From a checkpoint of a small transformer trained on Wikipedia: a variant of Adam for these matrices.
Each number is 500 + 40 x the weight over the matrix's rms, rounded and kept within 0 to 999. Layers, rows and columns count from 0. Numbers have three digits each.

# o: layer 6 attention output (transposed), 576x576, rms 0.0328, rows 118-127, columns 504-575
# v: layer 6 attention value, 576x576, rms 0.0323, rows 119-127, columns 504-575
# q: layer 6 attention query, 576x576, rms 0.0335, rows 128-160, columns 504-575
# k: layer 6 attention key, 576x576, rms 0.0329, rows 128-159, columns 504-575
o118:513468494558498516521447541587483498574498568507542497486494450481516531481497499456513549509477547466474454473470509485505497530529484478479510504514539473496529555521508468480551478550508480501515459475513496470542
v119:521519457521440512517486486436476502471540533471565478532442554517526520547471550469507430523420500519505510501466496546473530567525570517472535479470466477503524466532514524520532489572527458484526545486493522464478
o119:453539549470515515485442515536444483445475531467517529509519480456507495519495529484504474444505425475535530588535493495512534441458539502495545563465458569471460492472522510558467567560529492476491496532531517563554
v120:514528514552486533559478511519544530498430466556515515479490369473494511534521536504550493538477536477507505572484446389544521548530453466494498492480453498432554449521517491427456512540499535519502494513468512469499
o120:494545451473513476465514518494508444446524520489503543473540447477512457486454440493583469525465504511488563558429493539477473499496502479529491495444545505516529505510494511515495509511497455511495586520496502589493
v121:562495582481469539491447536506475520452481501534457481491553520542444481487473502484526539445473485479468567542495521543521514554522492522515425493476507462485545541485455535489461532474454549619515442487542563510530
o121:423460522516544459483426530580558511491571522506566459526506496444531516485461510514574549499492444480471450589482453542510531536501485547535571468517455470520499464440567465531548550490460469495463460473476461484506
v122:550520517499525508497489529531410519468503536555505480471514485436422493524560547496534498514527518568470500518544501505492477496471572446478422466520478471520502492483534522493513500491555536446451415503460530530505
o122:471457433512530525552469511452507509480524488481479524600492487496441456510537494527518476563500486470557499512553499520484527525490499465555529486497465485476526484511499509444528471480464484532524456437497529505446
v123:510483558514548543483539550441529502465437487468529459466511446452549529485521494428529488474560514485482522501480565490531504479532447513492460501557523545502464461525501575568456459509553500548468495441579485526523
o123:595463550496486507514489481492508478513519456495540500460470482505555461482502585528571584469499460500513507471453494516478413474537445480474533508475500500442528550501505439536542533563488506517503458481456472505478
v124:469507517487439515522548479497508500468535479530474522494481517520519462523553548515487509572429463473516581464498510448464509478516467529556473493506441511476552533567518489535494530494473498538562501497527526534474
o124:491551513503412550527508536473469492503520508500545517504508520489506410483468436476508517476501498543493454485485495463550505499516500500495464484494517450416509508535536472490477490437499503482519537487506478512555
v125:467462532536549438517529513562456512514521449589553535437497480518473522515506454450485511543483524515442473555498468522527489539446484511436518507435513458503539550527491503493471551467545486475513497533523520495509
o125:496491458553459485545561564440440529461482455444506501479563574518517548517533520554555466494585555529531533461499551472450440459471482520469468525468471506490533514513519494494455508549538531526492466535493488554430
v126:463503545490505538526453497511427503507482468498511490495457551504564455484475484484492458482519551504480556493524532550463497495465491539525452463439481487446539494480482495462545474458471477464476485473522465531482
o126:439451496488505489486509550504527509536503539520492488500481563513483488500548492497469482522505522476537478558554462461470494457500495480517624515561531544593514538462480540491471492554504516436473487478510477528467
v127:455540490515553515507540462547482509490495549500485478496515483472499455545520481561540452483502514580499478495479532502466545527506482434505524500481493543514456554478502440446499499434506524470495515519527532480496
o127:538483507517495547462460545457510494540496522518500523497424505510512547481493482569499455512474504419515463447488466540512486493513544442452558493536488496558520524533472437561461456550465487505481492495556454463478
q128:514429511498547498514494520473444510528487543485431442489548540554467495487461468463540530555501450446431532497497556547519444477560545566529491493488509452456528496536533526540483506405502470457547490587518485539534
k128:430482498515509503472520501516447495492498503542498481488490524570409532507472491523454504478545493469434544581465537483511513522548562557499460441481451481433519472598520532495498474470534491501554556568506518484532
q129:475526481567544470492489519403522491471442476533557467476405532508521495422574546452427514536542521585562472494430504459504514629456546497410504473566463460526495429487525530467470525515480566559500487519501450507442
k129:511494521500471517495495530505510545528506488516524546470474537478527486491567483542483514556480501552534477476527486475540476521523506462469492501548520470566476443441510552453448454478496538506508467502448465442457
q130:434463459536482504477505527531508516529478487435485494440549485505509464506517540481471525427427531450522465467531524541532534516522477548505539519478546501547480495541435465510429463467556540452505436531531549555535
k130:514436419547522514510436543463464483537540508572455482441469500461563507477546520491484518514486443479534502535532480499512544495558474532533570502478579533519544475531538421505433461510510546497481536505427456438439
q131:460516489534521522431578479514530495497536455403492537500510517548523497443489491530506439542465440574538562461492517549493502459480506458425563471447485479423405446501513481573506583480514534532491454519527538502506
k131:549434473491492475520575467569552482540540462462495462473466523508480563486460500582567512502437413519503469500423487466523473449519480522490571474525532440535467445573502503509560511431464564487473487486463467524483
q132:555544433549485485492452477450560419533502538577472567525464531497535505516419552504488499571460544496410497539415463486457543481473458443424494467478475502465518462433561513500493525509522470543453491472468495527512
k132:544522504473505455522501488529489463501444490486516470526504488488547504542528497569601436467477573460537541523509518491440575570556522497523526461525522442474506491454482535484487599554532480479456455484491462518506
q133:518550508506477446482560468488588491507426422488466497464465495532528526504544488441455559492479522573516499414495481513493501428512492525473506486519532580515490524477504493453485522518469512497463493486568540483557
k133:558502529519435472465456469446548496517528503454470474493510515488489504486558485484534535503474492496429414404574525380482516415464505532508528517445435517472394551501518484522460481471460492509480472530481538539483
q134:509506532525467565533495497514503469473548510483479467566497484447508551503514487506504552491535475491496512436561513435452521524480507571484502476474467487461523580475509497505508511466452515521527571538511507499449
k134:518444454496566471504495479498512551538516500501490538536511533469533515518490530463490482547533527448514513492459513498513493527539534479443434459507439449502524525440512510504469510524574572496471551500507492444498
q135:443491468517498448455517499489479549528555508512472444472510494529466437489501484524469424501528569477517483569472530498490470558496461478454441521452534505417474457538508521528437542500486535490418510489509507478426
k135:578446502472468456510568515550520570589551490491498517485461468456494485488557491463476517530537532492488450473482426456456530473505541542461535550470482486492425450508449459514464495540475474529495492460464520482496
q136:505492457512486465533499524450507425499542528560452487536542494472541507479527518461450472548540473538535488527457527490541510558499491539572526495525508501481496491474467516523451531561576498468563473537516464505488
k136:543515485405472506534493532485467439505579470514492599502449512420469496534479513472529536473456519501514498515529452492472531538478457480599556494555507472544452498507460509543450528562553489492505484447444530479505
q137:503512561498479471542491486519541528526483434467525466484471530441508531460520523565503500543507540520513464504490480497539485459487461454457443506577539444564554499549477506498544471442530423465443514514530459457412
k137:528439529503503518487481518562516491461440439538533428581481579537512464508534501545433499513499525477501454508477512563468496487508466504486473513490508537540530508445528513492568496486503442594509526399533491479489
q138:431491442545525467568503510504496503486532547588542581507461495511491477499457433534465499505550470480467527545530539500476523505503492501500519521526496566520511472465545512510549488466552517504490511422505461491451
k138:471564479491517510529512508428496573572473468473507517482489534459498528490513501559460444492517546500550509596483462523582457569547469437475534474581522503558495498457562475490486535498540478452526494416539451499507
q139:392461599478461598521538525548444475466498536515543482488469449565515499516485492494472534465489462454515510577535522521503481509532530469491504537419524498411468519487530433496560457437466522480545537578502475463517
k139:452569545485492557541489540520512518444478465507550462534523529474485491412500497441508516540476536440501518480465463506489459557490437454485492492455527415480559444486522539499552483451522495553511435598513453496503
q140:470450461525574511452516480528518547506473432472496495473482486546531507420520492517469521499443540519594554367502503528507570483524502430421480512515498541511509445532542527481580474527479434468510488509520440479501
k140:524505556473440506526510539505497527469494521579501500527512534527477431474536475477498474479497444445482490504471438464495405401491483506538552502511447483450496498562530520476502467538452482508489472531527547497475
q141:524565506468512537467513481557492482527525496480462493495478482573550475474497482478532561527474431504494433548549522436463552565507555471566463492450473435447467501571527494612573455484499472446527507548500429596467
k141:498491528561554489483516530564498491489511495455493444503538484549506533502441492513446445451495492535453519537480529464525485478548482583468366490526515524438512486554517533513563538489540507491538472507570481511488
q142:479439505443512484474540482539514488503488503453459503514459499474536533434467513575409466451502549547513478473543532555530516544499449567488493466484540503589528502461446501541514457564547550498490481429481509462532
k142:505408509520504485533498546495524487541538541517470512479389493520487474469454500498441512541524463553508461517490576473482523414542449555443478537565493453472504432547504487493481530501500543465478560506487542491460
q143:514521471489523475563447474450498495519482523395443470481496494495500472540518567530474451549561538452447483473483465483544505514538511516513459506525580536515446523459479536547491520460490521562500521508472504526466
k143:549560480445458505510548531515452552533464489535453511433475483450565507497490508529535590483502494515517467386484434471502469506588590470546545539499548523499506513508481539496478483450497475542479498492555482504584
q144:463472508505479464485499493530515521466503464524487511516553541573507478457503477442445505534519500554408548459415532527468463487502505525556520520451451548530498454518517540531562503503550538532460594407553483462433
k144:422551477492542500460481535465428600587514511479513525497497527467540526560513463463518553485501526482498473523510482468543491531510520475528518438518382514519528434524482480447498494574545518465439580536502524454495
q145:503544502549511515498481519442518492542488532581603501526458544480488483451523560560472396513534460550478523536424468493486508513521440495522395451471455505587501505521483514471481465500511529508499519451435447468495
k145:486526530557475515443497515530564502505503505490493525541529507435579548435549480459498476511564448474541429568502453472471521460484458500518496538486475496489497553486525503530410491421471528587473487486462491499527
q146:536455494426540502539467486562499459439517468550566493488484512490452530501560530544471533512546564480524538502520522480560495480550462531513472494481514524497521444463511527481441454537502525502480551515535467433478
k146:458537424533547548519564548518544490539461508442448533441499550509468529485473544488480574490460476531487455470570536498411477475504467525498477502489518569438511551556491431522459499459484558529543539564482586546497
q147:523502519478515518538463463484540518508417441519509393516497479402523571475493472505505609568517542516478456576508510575484534538540580450512537494513497455494457534436473545483458539428462473471463502521539475550464
k147:539490525496485427515526453575554470515433572518520401484491454444476515508463490498487557451500473572463502497520503531452518553479564488472477500474511506475497556448545551523481448494527453434503537456472549478533
q148:468463485514456521500599460517528437551432450478570548420503510477497540504488491511475423480526527493485544467494514493494553499525481464447482505446499465489517457504449583508473556496510516499519479548527425450508
k148:505486453568438480526510507527432621469459557529549587452469587487482581543534469514572456500436428475533451521537512517476521470477525532593504496519471524468457570487433534472474567527500502550496552521451478448490
q149:499530529436487483580441516608537466520525490583534548438440511502481463537496488537561418501456431494522489431553493512513498543514533575504491563465499524533437487468446484463506505523479539497506501559470468486496
k149:481579569519442504461453504475491439518579511443529608421544524544468410558541524498530543512493533526484514486511567516516588482490509578529492476556485487509520527579520525495480529526500525514525470509491424499530
q150:515537577528497566468483483495437495524491470499479463453529495494471539487468448567499485549501529435492519525503495461518478499479487482547560478535503487450520454507550472543533480469482512533525497486481386411526
k150:487462462454503605534524484485442504448477574488455511467498526534532456522498510479470501474512422460521587520462503466583475459467489482532543441510584493543499558493502522484526517508544526545496502476601467478484
q151:593455571524512560509475490496492459519418540520512475527454494458457546452497456544487463565541500489467492490545503521469483516499494471501544535489479539491516477498453526517524487536499468451501534504527447472478
k151:498518513511471532497503492501442419493464490558539512516496526506477486501514458505533510554497534476518502511475492535527539478390501508460438501483536493462543488560544514527513505569484451469496427497553431459501
q152:488553460570467542507542502505509515546549472453509494440480547467528516523534462564447491445539572462447486405464503452494476405434492467496504529493568509542437513499518569532531525431476487496577523506485505509524
k152:530440528494460550526467524481516532456461489481504525464537553472531478530512460531497484504500549447473449488590491496495549495456501429432467484553481511484529563482527533518531529517466526500487403468522454419477
q153:502507489565528499471488492527453468492579497470473448475469493512532490547497551496542527480496438492528527481437421479450485491435511527553514438515490494499486443525484492493465538524538486532494560568538543481523
k153:469473550530467455503513501493521496402487504480477442470484504557468521476522481560454477508423500459452494500418522512490536510470443527479478427488512468431534486540534520527532466470518514524566520565505499529537
q154:554494547490464543459477471469491463520516465556552433477465526521451499498539489543576492504527486402505548475518491547565499451483540509511491496574523515507516558486492458548550433493427470558536546451565485480493
k154:507514349479528528473529558542398453453562523565499465566488519534507441507462553522568456497545568479561477472467474503464469509442522515486508441472517466549562541515446494556538464531507506519518528460536496530520
q155:463462560492509517524432472535510442507512526572484561482470451495572543417455485442484491565442544539485507465500486486498492502534532582557480466513520604437543515532510495519522427523542466520481551536543539439498
k155:482554562419481493549453521497490421525496528472489486506460495511542460468525470522504587504472545490482525515455507445456511462484472423563530552456438449473524501479521503499499494502543458521561474575459507503490
q156:503446535501497526490440480556590496471537498482473430489447464516455558520477512519530532560519545534499503520544412464497536456550515418505529547500496430538524533520511482525535483458501482464406517489524506545456
k156:452465491476478500505449468525459530452491550484563480555535533585510510530446562513483487562508461473465489512484464520458522500474540482446525497460519497475546486479485491554477597543481425435434484483480448438503
q157:424523547531493465469490507533478513488512572439520451494435461512473473530488462465497469453577532476446500550501459471476432458493487484468528540478588487500528476540563505584403463467444463478440494491527462448441
k157:525434516516576450403446502521551604526473493490479490525506539491527502518518531488458447491516596457449494441501466506513521550448512476432512532489532496504576596525500545541465502510531445484465508465533506522516
q158:482505487513428471465471476531453570471521544472476508469549528487526550500448477506488427480470459458469511519478461432525517509492482491516520515524486479518422548542507464532489548527544473480528555530515459456426
k158:465472556467548443509504469538488506505549453548526466542577507538460535549521451548483451599521569469450531480473519573469517476505424529510487503515481492470528466521475529480498548558531470461520445486502468434502
q159:547475491528496508509450495450495479503539511497419540511523478521461502476492511482484505483480464530483557499490531547525505426503572478488530501476452608500424574527499473480583469510562599489561518472496512486537
k159:532458493465576488545409479517472530549501547529521535529494510550487462477533556546593503513492501524466543519512520503520552562521523446516523436502525441544505443465532419469525472501506514432563431418436483508552
q160:475486540465459529518499473519568561541461525513479528435530544550535496516452486527476526488434518441476475513533497520480525495503479463446530431463489552528519460499479527492545472488502573499460503521489485507512